Part of a small language model's weights.
Size: 9 layers, width 448, 7 heads of 64, MLP 1792 squared ReLU, vocabulary 32000, 118M parameters.
Architecture: RMSNorm before each block, untied embeddings, value embeddings, a smear gate, an embedding shortcut, weighted sums over earlier layers.
Training: a variant of Muon for these matrices, 4977 steps.
Each number is 500 + 50 x the weight over its row's rms, rounded and kept within 0 to 999. Layers, rows and columns count from 0. Numbers have three digits each. The size before them is the row's rms in percent of the matrix's.

# layer 4 attention output, 448x448, rms 0.074, rows 419-447, columns 0-111
093:407513580562466576525471535482486438456499536526588585476583415431606458633501484444518542488422416507445466424479569533544475510509528507447523474498500546550522539426454549454514518520408535561417514544529498529490473491405495466540392556405503511529571515508542496577464535552563506499467519471483515418532493572520553456385497557553
096:511428542489462501472493423588538445527657454595458582555471527470556486407530458528369431524417507572464522489513550451534562486452536450517585539397528437538504520442485537475439474448599478497509498503444445432465535450514458532549404435465548515582460499432507452541515525409551424448468469480507485507439558492442491581461532495468
093:532510459575512437519487536470511481496456564532533487468503526545468464524515540545526488570477471470513461460478492473567485481554454439475467455503323523465507591498550374365528454591457543489558496516558430517492315444528463380511487472472521523503416497455534505435522537535448524462448467401504484500551534612532577533554423514479
107:541499621523504508543459407554442455371569479518532521539513546530499487488448565480604423508466492501497520507469492393454351558574426557493455501488492505556575571468474472533467405494567491498494522472485524489412477517476495499425403571508490526444523564549482429421553540471486471504391618495457541460406398490514493511587550435445
103:458559491449478398512496533526544489512533484436479464521549500492475445519499526554519489439460434493471509500581373495552533513631579564524524587506473472582595504445462550499401567478564500493539482473554502470573423445442399414484558503438483471437519509637437556449483608465567403526517557497565512404541494535535541568516464444501
106:534507475486472613425440441530398436495466404439519432543538566544541563497531527513524437468458490510411523529577507450508424518556523514449489496504484475467425471545497542529498441416455589573412418476443477560482444461498430435489516398414461551403517466498477590439520585472450574578586521362526545475551492526523538506554513430504
099:561418474565618529554586577562527466455417510443511447516468456547454468524435461543467408628552578583450430517490427534410400510454454558525426477454484444457385452480395536521475504428545487474553502473504453535449563487492544514606582556577495437540586454450454506493437436457484611460583510372529500537449445446460464498553532543513
102:516512517399481441493476516495479560435524384489507449413487491489448491518512514401440495502378358514575428496395499499491476533405471489506533509546620466462528435524532397401438488529470598452526524415463503477541393461507450463517458529518463580555569499462479480484523546495473462559498510511514505459496458578462454546518489493479
099:448538559496525527593386426474544497481529511533475543537583552395485460541469382508471494562351548467542391520546516449497483437495500521472500512532453657490485450584494557570541583574533471447520458562550504489446535440573451478457556472392474554514545557560466522428562514588442537446436485435428522474486520530489445499550507399411
106:558397602592542514495574482480560414551517457448538609572425496595468494537630459519478427407484475560447495498444520520460504608449555457546510501498502432465460520497559465466461504533584368467552601491471509482425549499524511535585531511493565433544453398545507487532415580478427546555548385529493488480328544526492394501559455515445
100:486485431466583485466461436478437398468531477479569547466552490458516551484407543485496457505513543498492504347426402541472459384469488469490445428371543439577519485527560531536518509533454553485465627425424514449521432515464550429388459417569489577472418510467549536508409547494521478520532438407512429475545437504541490499487579463486
103:441407495469606526547523556529562480522480438495518570466503504484417531552436458424429543448564498515441492449478537517545495495584578520534515500598508578465552466522538519413401423560522441623578481416567502508489468516543486539456508514411466541511565550515452495576539472567442458539424543521475497487452466552529516507437496577546
108:403525487525600479503505479536557578440607481512518577493540434455432499461472412502487550512494544470602526529497427464456516511566570514420453456443550426481551492548478413529490489549502506581573429511537479409495485445505555402570431413527454452411454440541518509546436551468450508491507542464482516536444486575519425449445488479480
115:461521483533516471531505575446417554490544418450490468510508538434532424561443564436461597508508486480452471494501418565416596478522388555526442472538585477458567408453496542437540493465628516528586518553452510469556478469401492532517478554466507544473531532476598557644432605492379554452517533535594473544507552511435519455567528482487
087:535465465515477452501466492431528456531510530525448468582570516540480531402578577538598493466565474494525426550505632536435522579544474485529482527459466512479462453497501555537533507407459423480538421472369445510464533413482464507501597496530420517533468467497469505576553562496511531534446475530495564567470419493565497508557492483435
094:484657508548496487506516415533511451581581520439432473496406486565498405515432453487613519587462499519581419472522468553432477532566566520535406489460498446431479475526486525496472501509503473560590402505483517512515512445547491405519583499430511512412490490503468480481509437450521563444443420488526453509502435482574514497553386546500
101:529477480421479508462456440567469462550548444454430590486571476456543365461505475589480478561494427548437511569454504471536428470544525531484522478537550504546463465515519555485518518478556540546563499491585447453586537388434493530486533419464439396528469505529542514477498518541532563574495584463558426531506511463421530476542491455509
107:611466438463570603518574516566519540395507515504510516526505513472464556475546453483443472485524488476534507498585615475459418453444610584481491521456505474510474545564597575468604407605533479532538511486602518544504548577482612431496536433509533504459516541492510516507445459457470478476494513550490483517442443510475442504511548435465
100:413488507505427525485560420487580553511444489443541479480489434409427521436472582437505520463474481556519472575510639506561504514530383569513507527466477559484637468559476706514541491478553535599523515517544458507439589509472482489519508478473505433600450502551542533628497417458589414529534455632431493431447455478471521476572531557552
097:383542550499440512558537402561509562517485416481455570558510468493373485501521469562558459456607441458478459509600541479448523456513507517504499492473395483465484487551503495468511532497474450502542461517568471516462501567395531455497538432484453561473573599466509531436489568548480477486505473474441443425478420551519477532524380492480
097:511532501471462461462485449463483529516498529582535470484514510462489482544415482548510532474435652490372362483532444524515509438466480458533538508461504470551470534456462481552443515482464543469541469495463563486406429511593485444487349498487512522450540515471515381495474491544493452456626583424546473454496442555527491517449452508502
098:528531535430543430494520505452561660460425517605555463516478484546538531469441575409522528459537550525563555529494452424622660477584580461514498514492462557550469573498461372627577529442539520464574463435463555492495511462662514414476469452517504575509430466473512549482538515487507537463534425494511440360521455495511499429548510509620
107:446465508465463607463576557564468471431537552577524482500536484440525469510472551491510452588478559480530494563486532359459491488542523492463504431487481437502444514369462516478602509499505448446494479413418391534511577547536430531454505473493504425549448497446595438515516460458469434455420464484556554427474532453548482457654439543584
101:546494515525376476593596424641456494476426425581562524552419503604540495579495537508502648629476563469575463555527513427438519472626448469482515436550543500471531529490507554549582518430461460572527624539571506480474488422460507378459441526525443418560510543506510403601486455487452526537550499477500476477582527493407471524454528483540
095:433490492523425537621467502514488460515506480474596429349482435497512527524452517506558573491482511487440567450505516552503518496479418549472358607519504511569420490675539575474490511507495538447578609521486512423533448527469488550501478491444472541521508419448492436526535548531587411404501524410477503535450520470508475538481473607524
099:511602484524458566390463445457482445480498629602459615396531552465586491497515491434636461387520533506396478530569315518411526447557576544468428545507619665574506502557412450546490541555575507553530512484478485459501487419514466445527487461608494495480587510530414495457483480535457465446611480525537530538513499589568451412529463416578
102:417403560533468403463548567518530543570581535517391473626533558486439532466450453565463439433532541477464606566530512344434577451495555537493457403469505485541489515462521553419446463458613539432460475527499510477495442522596437503523473573493548473581485595516445487450487466594451411445514534480499573545589511459572579565444558529463
100:441453521421460396490521472513474431535521571412545509519464596529491576464535451550616522570537453540520439527496500479467552463505515518439518573556462584451586584493540476516512481497451454512460596527510524536466542448559560488618507459543431489573459497475505530446517577491475497527500520513478430475506556453457542382435541417542
098:543498531507468462579604574479494499556485494444553503474509469494495566517489387523418474456484600502560486473519396475586550457491461512476450500452469580451457644518392478515560483492537468552529545509546378498524436510555533555477576517487510451532516517493496563497544533506509458563505480530388492422504482527423573498387435484473